Part of a small language model's weights.
Size: 8 layers, width 320, 5 heads of 64 (1 for keys and values), MLP 1280 GELU, vocabulary 4383, 9.96M parameters.
Architecture: rotary positions, tied embeddings, attention and MLP in parallel.
Training: a variant of SOAP for these matrices, 3126 steps.
Each number is 128 + 32 x the weight over the matrix's rms, rounded and kept within 0 to 255. Layers, rows and columns count from 0.

# layer 3 MLP down (transposed), 1280x320, rms 0.051, rows 1078-1177, columns 192-223
[[123 160 109 146 168 172 105 169 105 148 144 124 125 131 144 131 136 190 187  95 193 102 118 177  95 147 148 156  92 149 132 183]
 [176 155 111 125  65 143 155 151 145 164 123 168  72 116 155 125  96 108 107  93  82 115 150  86 118 171 126 111 160 123 150 115]
 [147 119 143 102 145  89 152 106 133 153 102 124 133 164 167 117 185  88 132 120 125  88 127 139 127 157 125 120 140 138 180  94]
 [127  64 125 102 155  98 167 155 160 169  85 108 175  71 106 194 145 130  84 160 116 168 170 150  82 123  76 168 199 144 104 127]
 [ 93 122  74 145  18 186 106  82 197 135 132 124  73 113  74 125 148  96 138 153 130 155 108 162 131 150 167 107 123 138 175  66]
 [112 113 104  86  85 114  80 119 107 108  91 156 167 118 172  83 100 141 147 129 160 100 105 134 135 113 139 120 100 140 159 106]
 [100 189  95 160 124 165 129 126 124 186 109  75 186  83 187  92 179 114 135  70 175 114 224 113 184  58 104 119  72 117 232 150]
 [156 120 155 118  75 133 138 129  61  98 174  82  85  18  98  66 126  96 168 114  99  84 100 112  92 101  59 131 157 146 143 121]
 [118 118 112  98 162 115  65 135 169 116 143 130 115 103 127  82 168 169 130 143 123 133  99 127 106 109 138 191 146 118 117  68]
 [155 124 157  93 136 131  84 187 145 134  88 107  90 140  95  84 120 152 121 174 143 145 109 150  77 130 129 133  92 136 123 122]
 [ 99  79 144  72 138 152 156 140  86  82 131 174  46 135 113 123 111 124 163 121 134 126 110  94 115 140 119 136 131 116 178 101]
 [117 129 161 116 137 183  94 170 118 155  75 148  65  64  78 128  93 144 145 182  94 201 163 128  69 110 121 129 106 128 139  95]
 [158 151  89 105 112  98 151  99 145 184  98  87 182 193 184 162 114 123 107 127 119 135 146 134 176 106 138 146  95 180  85 191]
 [109 111 188 119 172 116 118 156 136 149 183 138  92 200 149 154 143 142 129 113 131 140 168  61 132  92 128 115 175 156  85  85]
 [170  84 181  81 128  93 125 157  45 134 144  96 137 163 144 113 157 187  71 103 136 147 109 167 127 155 164 131  94 119 159 134]
 [134 140  82 134 121 146 106 154 125 120 110  69 107 117  84 113 125 127 147 137 141 115 141 171 116  76 123 134 138 124 146  93]
 [ 60 193 104  77 176 136 101 109  74 138  76 159 157 135  93 111  77 121 147 200 117 157 109 154 146 188 113  98 132 120 161 149]
 [153 135  95 102 169 156 142 102 149 189 120 172 150 130 114  97  57 165  69 167 159 113  87 121 130 142 210 176 104 127 172 114]
 [135 102 127 139  99 189 172 125 139 155 126 151 105 139 101 135 123 122 150 128 152 162 164  98  78 166  78  99 162 180 153 163]
 [118 146 138  92  91  90 120 127 127 103  56 191 101 110 176 126 113 191 133 146 102  64   9 168 148 141  61 167 122 121 156 110]
 [146 129  96 145  89 160  95 143  47 138 159 153 133 145 111 132 163 109 116  82 121 148 120 110 109  89 111  53  73 148 143 129]
 [130 176 124 132 109 106 178 139 163 147 148 149  53  71 146  86 162  82 110 154 176  76 168 109 215 174  67 225 157 132 104 188]
 [132 187 185 110  88 181 162 167 142 115 112 114  94 165 130 131 162 123 134 166 121 141 159 115 122 152  79 150 193 173 115  93]
 [107 176 140 149 110  77 127 116 144 162 129 155  99 137  53 142 133  95 158 119 165 167 150 106 149 147 135 178 159 172 155  86]
 [ 44  93 105 135 123 126 116 104 122 142 126 113 146 108 100 123 116 129 102 121 141 158  71 104  92 131 118 128  98  97 151 106]
 [137  77  98  82 160 166 111 122 124 131 131 101 138 166 151 153 121 113 156 186 137 167 122 102 124 141 135  76  81 133 105 119]
 [ 98  66 169 145 149 138 111 221 136  81 113 138 141 158 124 119  78 144 151 159 128 152 136  46 122 112 125 123 117 149  88 152]
 [145 148 115 105  85  83 116 146 149  86 174 178 141 116 161  80 126 137 133 154 181  99 104 142 214 100  60 112 161 120 148 114]
 [ 79 141 155 136  81 118 221 104 120 135 114 139 177 137 111  86 172 125 133 136  87 163 160 106 139  90 150 175 193 123 169  88]
 [ 97 145 130 168 180 170 138 142 144 171 171 101  95 133  60  54  81  99 106 161 126 138  37 163  60  90 138 103 135 138 116 131]
 [174  79 151 119 164 185 116  52 178 118 145  94 132  74 105 155 173  96 127  99 101  94 127 157 150 110 130 102 102 184 183 158]
 [130 141 149 103 128 103 107 100 116 140 118 138 162 113 103 172 105 183 100  67 161 158 165 122 106 116  94 130 153  70 115 155]
 [ 68  97  78 168 144  53 158 114 102 120 149 118 138 161  77 127 133 141 156 134 145  90 127 102 168 131 107 141 111 131 108 138]
 [ 74 162 173 106 142  87 142  91  98 107 133 161 155  63  86 121  89 155 109  93 155 192 137 120 139 154 151 155 163 114 115 140]
 [117 153 127  92  77  88 124 113 115  95  59  95 157 117 146 121 123 130 133 113 136 139 184 128 116  90 101 112  96 142 163 131]
 [ 58 143 147 128 111  68  94 147 135 150 134 160 157 144 129 160 111 139  91 123  95 145 170 146 123 146 160 139 125  76 118 169]
 [113 130 128  88 131 113 137  97 128 135 101 164 177 119 103 155 158 113  66 111 158 160 173 203 155 129 118 196 160 140  98 144]
 [150 160  98 159 148 107 134 135 111 123  91 125 156 118 148 177 107 164  29 178 101 126  98 113 123  73 160 102 153 157  99 127]
 [161  97  84 167 142  98 185 136 115 155 138 190  97 162 202 152 115 197 106 122  92 112 102 183 157  88 149 114 170 137 110 127]
 [159 108 108  85 174 128 171 171 179 102 121  73 161 115 121 143 120 136 119 164 104 101 140 110 125 175 126 152  64  86 137 142]
 [121 183 125 126 135 108 130  78 153 100  69 150 120 101 165  69 168 170 121 116 146 121 114 161  95 161  94 143 174  96 169 104]
 [ 84 169 146 144 129 117  63 152 163 139 127 108 164 255 102 194 104 148 145 123 107 110 146 141 127  92 190  83  95 119 186 132]
 [195 142 143 143 186 192 129 126  86 173 123 111 122 169  72 122 166 144  51 115 106 149  80 108 174  95 151 110 152 154 116  83]
 [ 89 128 114 111 127 122 129 137 144 131 157 176 148 118 176  89 139 100 172 126 160 160 133  89  80 138 111 149  51 129  93  84]
 [140 143 104 126 141  63 152 104 141 151 152 148 137 113 160 198  95 184  68 129  50  76 127 140 108  97 156 104 110 133  97 137]
 [182 130 137 109 103 145  67 106 164 119  56 118 138 172  96 157 132 111 167 119  37 172 140 167 105 119 125 132 125 175 143 103]
 [159 165 122  99 143 149  83 147  80 159 133  94 135 116 115  86 168 146 122 115 159 105 145 129 116 111 148 137 129  84 155 124]
 [148 129 125  48 119 139 154 131 118 155 144 120 112 165 132 183 155 114 119 153 175 124 132 135  90 141 120 127 107 116 105 121]
 [155 101 126 124 119  92 153 129  90 145  33 129  94  74 160 189 155 168 156 189 187 113 139 154 164 182  97 156 174  98 163 129]
 [117  75 145 123 104 126 147 105 110 125 143 178  96  87 156 111 143  81  78 141 123 148 147  84 115 123  97  86 128 123 138 148]
 [ 38 144 154 200 132 168 143 142  96 100 139  59 130 169 136 152 134 163  83 170 116 150 138 130 146 176 135  95 151 170 158 152]
 [187 118 106 140  81 131  92 129 158  79 111 130 146 132 220 110  63 126 147 189 145 120 213  84 130 137 112  90  87  78 157 134]
 [ 76 135  42 110  95 116  64 177 148 169  95  92 138 112 129 163 147 154 132 108 142  83 169 162 116 140 158 155  97 129 146 110]
 [180 160 121 141 171 132  96 178 105 222  99 163  97 109 165  91 155  95 167 117  84  89  80 119 116 108 187 103 136 181 147  57]
 [154 161 138 129  66 126 152 143 137 158 184 120  79 153 174  61  83 159 127 115 160 166 102 136 149 149 149 157 210  87 164  65]
 [178 106 204 133 138 175  89 212 138 154 174 144 191 138 165 152 152  78 102  89  92 194 113  92 159 115 166 109  85 186 209 102]
 [104 106  48 174 120 121 134 206 114 117 116 121 137  97 113 129  64 140 101 119 139  74 133 129 159 114 118 122  95 125 132 101]
 [111 145 142 151 102 128  99 120 127 206 154 115 100 133 143 157 115 110 175 147 154 182 152 108 128 139  96 116 173 111 126  87]
 [156 105  74 104  93 191 149 156 115 132 129 181 109 144 117  93 104 103 164 118 159 147 117  97  96 111 124 154 126 112 115 101]
 [170 111 143 141 164  95 179 143  74  86  77 146 127  81 122 124 107  81 136 169 149 149 108 129 162 138 177  95  98 133 139 113]
 [153 132 188 122 169 154 155  98 135 139 135  90 127  78 144  98 137 136 159 152 117 112 136  65 124 149  58 179 194  95  80 134]
 [167 182  86 140 151 101  97 140  85 161 119 126 136 105 152 127 136 139 218 155 116 150 154  95 128 194 122 131 108 118 177 113]
 [170 135 159 127  80 125 130  71  88  81 112 133 127 113 209 156 119 112 112 101 144 103 120 101 122 108 152 138 122 162  96 103]
 [128 126 121 134 141 119  80 131 109 152 205 103 144 132 124 143  99  93  88 106 133 164 141 143  93  78 103 109 161 147  83 178]
 [142  84 114 156 112 126 140 153 158 193  72 101 123  91 124  55 209 126 145 106  77 143 118 146 138 115  74 148 124  94 117 160]
 [104 192 143 159 119 172 163 150 169  58 143 127  95 155 226  89 119 130 122 150 131  98  75 122  96 112 164  50 106  79  79 145]
 [ 97 143 189  98  69 135 130 132 152  94  86 192 144 196 146 147 139 140 135 120 165 151 112  80  85 174  89 187  91 154 167 192]
 [105  99 131 145 109 152 103  89  70 130 116 155  84 181 122 125 136  97 112 154 144 125 134 138 132 130 129 136 158 134 128 153]
 [128 106 113 170 100 162  97 125 143  97 131 104 181 128 142  98 161  85 129 120 131 137 117 150  85 136 154 156 129 137 161 176]
 [145 117 106 135 158  99 146 166  94 112 127 155 142  66 125 127 132  72  98  94 166 104 145  75 179 105 121 129 131 144  96 127]
 [116 121 144 178 153 169 140 154 103 187  95 104 111 159 162  76 121 121 157 102 177 127 163 127 122 169 131 129 106  82 112 198]
 [107 119  99 129 153 203 206 120  97 164 194 159  87 106 214 138 160 113 176 186  81  72 105 149  85 100  62  70 125 198 103  80]
 [120 223 100 135 132 155 136  65 120 145 107 113 178 123 124 180 102 129 138 100 119 158 114  83 135 118 160  98 139 153 122  64]
 [148 114 160 185 113  71 104 110  89 105 131  81 138 158 119 137  95  34  97 163  83 113 163 155 122 165 179  86 145 171  48 159]
 [106 103 167 113 136 126 138 127  70 131 162 152 146 176 116  79 146 140 124 100 129 116 158  97  75 162 137 148 114 158 133 131]
 [ 98 133 126 155 138 178 125 141 163 166 129 113  72  88  90  90 115 196 123 101 157 105 129 142  99  63  80 162 117 156 135 185]
 [110 146 138 140 160 106 121 138 124 184 113 107 106  87 135 155 120 181 150 112 110 158 102 141 174 112  94 175 180  95 133 166]
 [193 185 202 107 157 144 155  74 166 165 208 197 171 139 109 128  78 123 134 134 170 124 126 172 142 158 157  76 150 105 124  94]
 [113 121 120 142 149 151 116 158 156 146 132  94 116 143 141 128  99 139  99  85 111 159  98  93 111 132 145 166 162  66 155 140]
 [129 140 114  53  92  93 149 120 119 130 108  90 121  32 135 140 128 117 126 163 142 145 180 123  95 154 124 106 114 143 141  91]
 [143 120 187 175 115 121 131 111 206 114  74 167 137  90  92 126  46 107 130 101 156 191 128 143 107 119 104 126 107 167 163 117]
 [ 79  85 100 110  96 145  89 125 143 148 173 131 182 122 105 141 107 148 119 140 122  84 102 104 139 144 128 191 121 130 133 122]
 [119 149 125 116 188 141 121 110  51 156 158 145  71  58 124 102 160  41  90 120 122 103 151 125  65 115  81  97  69 142 165 146]
 [115  93 151 121  98 155  51 134 114 168  92 169 153 212  88 140 182 130 105 134 159  98 177 124 128 113 156  92 114 122 180 124]
 [122 115 103  94 111 140 114 136 118 188 124  78 183 112 125 108 139 136  49 181 147 140  72 146 152 188 185  92  92 105 133 113]
 [ 98 124 139 107 137 135  95 131 115 138  88 159 138 112 103 203 105 145 139 150 130 130 153 110 157  83 133 122 112 156  96  91]
 [175  98 114 116 166 120 149 159 162 125 185 149 142 178  94 131 109  78 174  91 136 193  83 152 152 129 185  80  93 117 119 150]
 [188  90 191 140 136 104 101 114 144  92  99 148 148 140 101  96 106 140 209 122 141 115 179  56 134 157  94  86 183  75 108 136]
 [155  91 148 176 199 106  40 106 149 107 169 116 154 141  23 194 186  82 142  62 109 140 121 176  98 112 131 143 125 115 149  81]
 [149  76 140  94 151 134 138 206 198 179 162 158  60 177 210 113  80 177 156 114  83 145 113 171 129 152 165 198  96 138 123 119]
 [162 168  82 104 134 157 119  98 186 102 155 121  63 117 130 113 100 160  68  96 142 135 113 129  80 119 163 145 158 228  91 170]
 [ 47 110 126 170 159 161 154 148 187 110 121 125  71 128 186 149 107 106 104 141  95 149 132 217  96 167 140 203 102 156 123 146]
 [ 57 172 145  93  84 111 103  93  89 169  67  96 112 126  51 130 152 134 142  84 111 103 151 144 103 181  99 119 130  86 199 168]
 [156 157 119  87 142 129 134 147 110  94  97 155 146  86 108 188  63 155 174 166 113 119 135 163 141  65 141  64 125  92 156 134]
 [132 100 122 128  49 116  88 136 121 137 148  94 137 152 148 143  82  75 140 123 113 129  96 145 124 102 101  80 125 132 100 142]
 [172  59 148 147  85 147 134 156  93 185 103 112 123 116 122 176 123  81 125 119 120 166  59 144  81 118 134 132 124 131  74 109]
 [141 128 124 155  84 121 161 132 145 102 110 150 120 112 151 163  81 137 141  94  94 114 119  99 191 124 139 137 196 146 163 135]
 [138 132 130  71 152 114 116 129 120 152 107 117 174  91 136 136 133 184  92 136 145 115  98 127 146 142 136 142  77  72  82 145]
 [ 74 117 171 128  87 108 147  95 126 151 112 141 118  93 106 129  95 158  84 142 175 113 158  92 121 128 142 125 110 132  71 113]
 [145 131 159  75  92 127 169 125  95 151 113 187  63 137  85 142 121  66 103  99 145 212 124 157  94 121 124 159 103  68  82 107]]
# layer 3 MLP up, 1280x320, rms 0.051, rows 1079-1178, columns 192-223
[[152 169 116 134 106 136 133 194 194  70 139 186 110 154  76 140 200 129 136 165 153 157  76  96 114 124 141 125  87  75  90 105]
 [156 169 152 122  91 193 139 141 143 179 123 148 164 199 107 140 176  81 118 135 110 220 138 153 181  79 164 198 121  95  83 160]
 [156 119 110 134 115  93 155 181 141 159 128  96 165 111 132 109 121 135 174 141 125  93 164 119 142 110 143 179 171 108 124 145]
 [130 113 112  67 197  62 102 120  57  81 123 163 110 174 119 158 104 137 139 120 103 108 132 127  72 132 134 175 126  92 100 135]
 [106 153 126 167 150 134 160 141 171 130  99 189 145 113 118 132 127 142  99 122 117 137 126 155 167  81  57 150 151 104 137 128]
 [184 134 157 190 149  89 144 105 113 137 125 143 166 165  77 182 113 114 146  83 115 110 133 115 167 178  72  77 122  89 147  88]
 [158 127 138 165 172  57 164 129 169 129 119 140  85 161 130 100 142 107 138 143 184 191  75  74 150  47 165 134 126 155 176 137]
 [121 185 162 106 123 178 197 136 118  60  99 143 125 145 142 149  89 115 134  92 122 188 118 121 108 112 105 101 137  83 103 133]
 [145 105 119 131 158 152 159 104 137 127 146 103 126 113 143 136  94 148 119  98 146  99 121  69 126 100 174 111 135 130 156 131]
 [174  94 129  83 100 109 119 171 149 106 133  95 172  91 105 124 147 113 105 130  41 165 137 169 107  86 117 104  89 126  73 123]
 [167 179  70 165  80 123 204 134 168 104 153 156 166 115 189 150 126 164 184  78  95 119 121 104 119 155 153 125 148 200 156 190]
 [ 83 138 160 124 204 130 107 114 121 161 129 146 115 153 171 111 118 101 112 105 101 178 133 152 145 147  95 164 167 145 162  97]
 [ 91 119 115  76  89 105 144  53 130 123 193 146 130 134  84 111 148 153 169 142 130 122  96 158  89 165 178 138 150 102  88 109]
 [119 101  93 130 101 165 114 147 107 136 181 129  99 105 115  68 107 125 217 180 135  91 145 157 131 139 147 166 177 122 107 147]
 [100 182 118 133 128 148 153 147 104  97 189 150 165 131 100 120 117 153  95 106 136 143 188 107 135 147 139 124 143  98 121 152]
 [158 113  90  93 133 192 146 165 160 110 153 115 144 117 112 152 115 123 161 208  92 193 103  80  95 134  94 133 123 135 151 164]
 [146 140 124 129 130 162 141 131 152 137 123 135 114 162 149 120 150 143 141 144 124 177 117  82  93 118 133 125  86 129  97 146]
 [162 125 128 148 167 123 152 131  72 187 138 184 166  66 171 142 136 122 186 122 146 165  71  92 164 134 147 126 162 136 168 119]
 [126  93 119 151 161 151 104 147  64  86 184  73  88 100 142 193 153 121 122 137 115  95 102 120 156 126 162 104 138 118 123 143]
 [130 121 124 109 120  96 147 158 148 141 102  86 117  66 142 147 158  71 123 128 123 101 143 158  71 149 107 136 175 123 163  96]
 [ 90 130 104 137 124 110 133 157 152 164  94 179 143 157 193 132  96 133 165 148 121 150 128 154 189 182 148 154 165  91  66 106]
 [103  82  88 118  90  94 130  85  96  87  81 125 140  92 159 161  14 141 119 167 140  91 127 130  92 106 142  90  80  88  65 131]
 [116  75 141  92 168 141 166 114 188  78 131 108 180  95 164  76 135 119 174 124 174 156 143  96 116 127 127 162 169  75 125  99]
 [143 117 135 124 121 118 138 100  80 152 122 138 108  93 136 169 107 111 141 115 121  64 177 132 163 142 206 153 153 151 120 111]
 [114 115 188 181  91 138 156 122 156 155 128 201 111  93 123 165 133 114 116 165 132 121 115 151 131  81 128 142 164 119 111 141]
 [127 115  91 171 119 146 194 142 148 139 100 114 179 102  84 178  97 131  89 125 125 144 107 115 171 142  99 168 141  77 110 136]
 [152 113  97 165 105 124 132 111 153 173 161  38 121  75 189 157 158 119 120 132 125  89 152  87 128  63 104 146  84  80 146 120]
 [167  89 110 168 130 108 182 126  77  93 104 115  97 123 142 130  87 110  81  71 141 122 104 149 116 180  94 114 139 100 104 102]
 [175 134  91  96 106 170  97 140 108 134 115  89 152 153 118 145 165 102 147 128 105  98 139 107 128  79 113 194 152 125  79 123]
 [119 134 134 141 128 172 143 142 153 157  98 112  95 130 125 169 110 146 149 145 123 100 145 129 199 158  94 172 132 150 154 102]
 [153  84 133 104 117  95 151  90 158 115 142 132  82 114  94 214 116 104 127 135 129  92 166 151 108 165 155 148 102 163 109 118]
 [109 155 157 137 100 174  95 205 126 149  77  90 127  91  97  91  94 146 135 137  75 126 127 164  95  67  78 159 157 109 132 126]
 [117 168 102 119 189 125 152 154 186 145 114 113  98 106  86 117 157 115 121 175 103  98 163 159 128 138 130 115 145  88 152 110]
 [ 97 177 126 126 175 171 139 140 141 133 151  87 144  85 143 138 131 129  94 153 144 165 111 125 144 165 126 154 129  77 125 124]
 [177 133 125 126 212 131 136 139  91 118 134 158 151 158 187 205 136 107 143 109 167 123 139 123 121 109 101 110 173 132 101 144]
 [170  95 116  82 127 143 103 124 124 236  90 157 119 136 136 102 110 135 170 171 115 160 175  86 114 107 137  94 160 182 113 141]
 [146  52 145 166 118 111  83 114 156  38 139 116 114 118 146 123 133 114 142 155 121 140 104 116 123 144 118 104 146 142 127 104]
 [123 207 155 133 127 162 205  98 100 124 109 115 128 114 147  88 133 133 189 119 132 132 129 154 152 146 103 193 135 118 128 122]
 [124 131 169 136  60 100 108 116 194 178 132 205  92 140  88 157 100 176 118 193 103 110 121 127 105 124 103 139 127 140 145 101]
 [141 148 123 102 185 145  84 100 119 146 124 126 190 151  79 113 169  80 145 107 173 162 120 117  93 135  88 105 108 156  81 165]
 [147 140  88  74 172 100 130 139  44  91  95 141 183 154  86 135 143 103 188 156 128 134 103 142 177 159 162 164  74 154 106 218]
 [ 70 139 124 109 165 134 125  94 164 155 155 113 156 110 143 127 109  97 127 113 118 150 223 126 130 155 165 113 147 125  87 153]
 [ 85 103 138 108 153 153 142 117 108  97 152 143 168 130 108  93 106  98 156  99 170 148 161  46 123  63  97 150  90 146  58 155]
 [137  94 111 148 145  97 110 190 126 149  51  45  96 136 132  50 142 113 194 162 136 126 194 150 116 154 197 105 120 201 162 181]
 [120  78 154 133  73 109  94 168 125 167 125 202 134 118 122 131  92  68 156 121 116 107 123 133 161  90 107  66 135 135   8 100]
 [106 176 184 126 162 140 138 121 104 138 151  84 150  62 125 169 125 209 134 152 126 163 106 133 112 160 152  95  95 128 176 164]
 [ 55 135 117 150 101 157 141  66 124 166 138 120 191  99 124 121  91  99 178 127 108 148 160  98 125 153 107  88 205 143 108 170]
 [135  94  91 129 157 154  84 135 158  77 135 124 147 101 119  93 103 142 100 122 142  89 141 128  76 113 131 151 143 172  59 177]
 [158 116 180  87 134 123 108 151 179 115 139 111 164 141 148  79 153 165 186 194 124  92 162 146 133 125 162 118 145 148 106  89]
 [167 113 125 103 140  88  96 119 152 163 162 165 179 138 113  91  89  85 164 100 119  99  88 134  73 131  85 147 152 126 115 136]
 [ 94 148 140 143  98 115  95  94  97 176 102 144  70 108 134 130 121 146 174 155 134  99  68 127 129 157 130 130 186 174 215  77]
 [131 131 127 156 149 149 114 138 112 119 168 140  94 117 142 103 106 147 106 133 105 162  99 118 113 151  84  89 104 161 194 104]
 [101 130 161 158 170 140 151  87 136 121 116 134 174 116  75 104  82 127 140 127 150  89 133 154 156 126 168 127 176 145 136 137]
 [ 87 116 143  72 149 140 131 184 126 147 141  96  78 129 126 140 181  89 140 129 173 176 122 120 205 125  87 168 168 128 107 164]
 [130 135  92 165  71 130 132 119 152 137  45 133 127 210 115 154 123  88 112 109 127 135 100 133 111  86 115  80 138 185 156 145]
 [139 106 155  99 122  81 197  97  25 131 165 127 119 190 100 177 126 156 168 169 109 139 123 127 105 146 138 145 151 131 128 112]
 [150 149 112 116 128 112 165  98 158  86 105 112 120 143 120  93 134 107  91  89  87 134 165 123 163 132 139 148 157  91 107 144]
 [136 167 161 128 150  57 120 169 137 120 118 114 106 163 140 145 117 146 110 106  66  87 142 120 132 156 129 129  85 161 181 174]
 [127 179 146 168 133 159 112 115 138 179 130 131  83 154 101 107 140 183 125 122 110 143 130 124 155  99 191 138 129 162 192 165]
 [130 194 128 148  78 145 124 159  60  95 137 170 111 153 127 102  99  85 141  95 131  82 132 104 140 135 164  98 143 167 166 168]
 [113 129 102 171  91  97 162 108 141 124  96 115 107 120 161 133  95 209 108  97 109 127 147 122 152 139 103  74 139  96 117  67]
 [172 141  67 119 115  88 139 101 145 153 126 140 190 133  97 164 127 105  99 145 152 143  85 124 123  98  88 118 106  76 148  94]
 [ 94 142  91 140 184 110 200 176 137 173 143  69 112 106 115 168 175 149 118  82 172  88 125 140 137 150 188 128 100 134 166 116]
 [ 95 114 143 160 169 157 164 150 162 121 119 158 132 104 132 140 133 126 144 176 160 134  86  71 122 122 104  93 127 195  80 115]
 [119 136 167 131 122 113 151 161 152 103  99 123 154 192 131 115 103 115 162 152  96 126 112 105  86  87 130 141 104 198  71 150]
 [204 147 103 186 170 113  83 134 119 116 151 139 133  84  97 104 138 114 170 172  67 128 129  73  92 129 142  94 209 145  79 162]
 [131 160 130 167 120 112 131  87 163 127 117 118 138  93 121 104 165 168 154 104 136 108 132 150  81 118 107 164  78 141 133  76]
 [117 145 170 171 177 149 127 101 163 145  91 145  89 158 117 180 135 157 150 113 119  76 168 165  49  95 120  95  87 160  90 131]
 [154 100  99 127  91 126 156 121 104 126 122 110 105 113 141  92 215 110 147 124 171 143 129 157 125 157 158 129 187 107 163 162]
 [148  98  99 205 193  88 176 145  77  75 142 108 131 133 104 155 106 100 154 147 116  73  95 126 168 102 127 184 148 182 139 146]
 [138 191 122 194 151  71  76 159 140 114  59 119 208 142 108 146  44 116 119 124 113 184 112 100 152 113 148 144 117 154 168 123]
 [161 165 159 111 119 181 116 123 119 115 146  56 117 127 195  62 125  92 164 107 145 156 127 111 110 127 128  93 105 137 151 182]
 [ 68 147 122 147 114 111 121 109 200  89 131 110 196 151 144 172  37 120 128  71 114 144 103 133 191  72  88 131 107 138 118  74]
 [175  96  70  68 130 148 121 178 138 135  55 166  99  79  93 146  92 140 161  71 108 171 162 145 208 133 122 146 155 116 175  99]
 [138 155 100 133 127  58 134 127 154 166 160 163 134 107 212 199 106 100 201 173 116  93 147 212 126 184 114 149  86 142  68 149]
 [181 118 172 128 113 158 123  70 166 156  91 200 123 156 188 122 141 115 145  99  69  95 119 163 155 164 141  78 114 154  89 142]
 [129 159 107 144  47  80 146 140 129 106  76 121  89 114 147  55 169 115 102 117 156 169 152 187 136 131 148 137 170 188 158 103]
 [154 108 138  96  92  88  84 116 122  90  88 146 163 193 149  87  87 176 135 108 117 136 148 131 135  95 119  91  98 144  90 112]
 [153 167 165 160  84  61  88 127 107 143 108 164 104 193 119 144 107  92 171 113 124  70  95 114 153 128 116 149 136 151 156 133]
 [174 135  85 150 126 167 119 123 120 174 155  92 141  92 125 109 174  98 153  95 147 152 154 141 112 132 144 107 151 137 117 140]
 [186 157 149  78 197 119  70 128 127 100 105 120 181 162 108 145 187 152 119 179  93 105 165 170 190 116 115 129  78 165 139 120]
 [129 101 147 124 149 102 131 173 135  96  99 162 161 184 127 135 177 114 154 101 145  78 147 153 132  76 133 117  89  65  74 148]
 [130 177 104 144 108 107 173 178 154 140 143 144 142  96 156  67  94  71 106 155 161 131  71 129 165 143  93  50 130 128 144  89]
 [142 107 136 120 124 209 130 145 145  86  65 119  83 147 168 124 151 140 119 143  99 123 101 137 130  70 146  78 158 110 130  88]
 [ 75  70  76 117  89  97 140 132 164 183 154 111 186 130 154 104  56 133 173 112 131 174  94 104 134 118  90 149 121 107  83 101]
 [181 162 143 141  54  85 122 110 180 148 157 163  60  98 109  76 178 151 139 166 165 178 145 103 126 114 132 126 124 199  89 144]
 [153 101  61  75 121 131 193 131  93 199 111  63 121 131 126 135  47 155  96  97 114 113  64 141 111 185 134 134 112 149 120 136]
 [ 94  82 124 111 128 107 146 170 136 100 148 127 161 136 170 111 157 169 165 166 117 155 156 204 169  66 177 173 111 145  89 122]
 [120 142 107  95 126 138 147 131 110 186 153 125 127 210 146 141 135 150 148 177 115 111 140 104 193 138 102 176  51 115 146 100]
 [150 148 107 122 100 160 131 165 119 144 167 150 149 178 143 108 113 106 161 130 131 161 177 103 106 160 145 130 161  85 107 129]
 [201 143 158 118 133 114 163 125  36 161 189 131 158 145 117 148 109 129 152 148 135 106  88  23 174 101 133  96 113 117 176 127]
 [142  82  97 130 133 133 167 175 129  90 120 138 121 101 130 175  78  71 202  86 120 122  59  92 124 117 193 133  64 133 156 147]
 [110 142 166 137 108 103  77 102  98 101 130 171  98 133 135  77 184 146 144 161  93 119 151 164  57 121 100 144 125 116 153 131]
 [ 92 114 137 129 143 168  67 144 124 169 127 107 192 138 220 161 156 125 109 110 111 145 100 154 110 112 141 140  99 109 149 113]
 [ 94 150  78 145 170  66 144 115 162  68 125 177 235 121 138 129 139 142 196 138  89  85 119 118 185 154 112  69 130 109 119 130]
 [173 177 101 159 116 134  80 152 150 155 108 174 146 167 171  91 167  94 143 140 158 139 147 145 106 115 148 114  88 135 111 152]
 [183 113 103 146 130 145 114  89 151 147 147 138 128 106 166 115 120  96 138 146 115  91 109 145 147  83 160 129 132 188 118  75]
 [160 144  77 117 156 132  97 129  93  44 131  72 109 139 137 188  89 127 139 146 137 101 127 147  89 148  87 183 169 141 177 106]
 [ 95 167 135 117 150 113 113 157  79  91 161  48 149 122 109 134  81 104 115  99 143  79  81 123  97 146  91  70 154 105 153 141]
 [174 170  92 125 116 179 187 104 111 132 130 134 176 118  75 150 155 127 178  92 137 139 165 145 169 230 101 154 176 112 153 154]]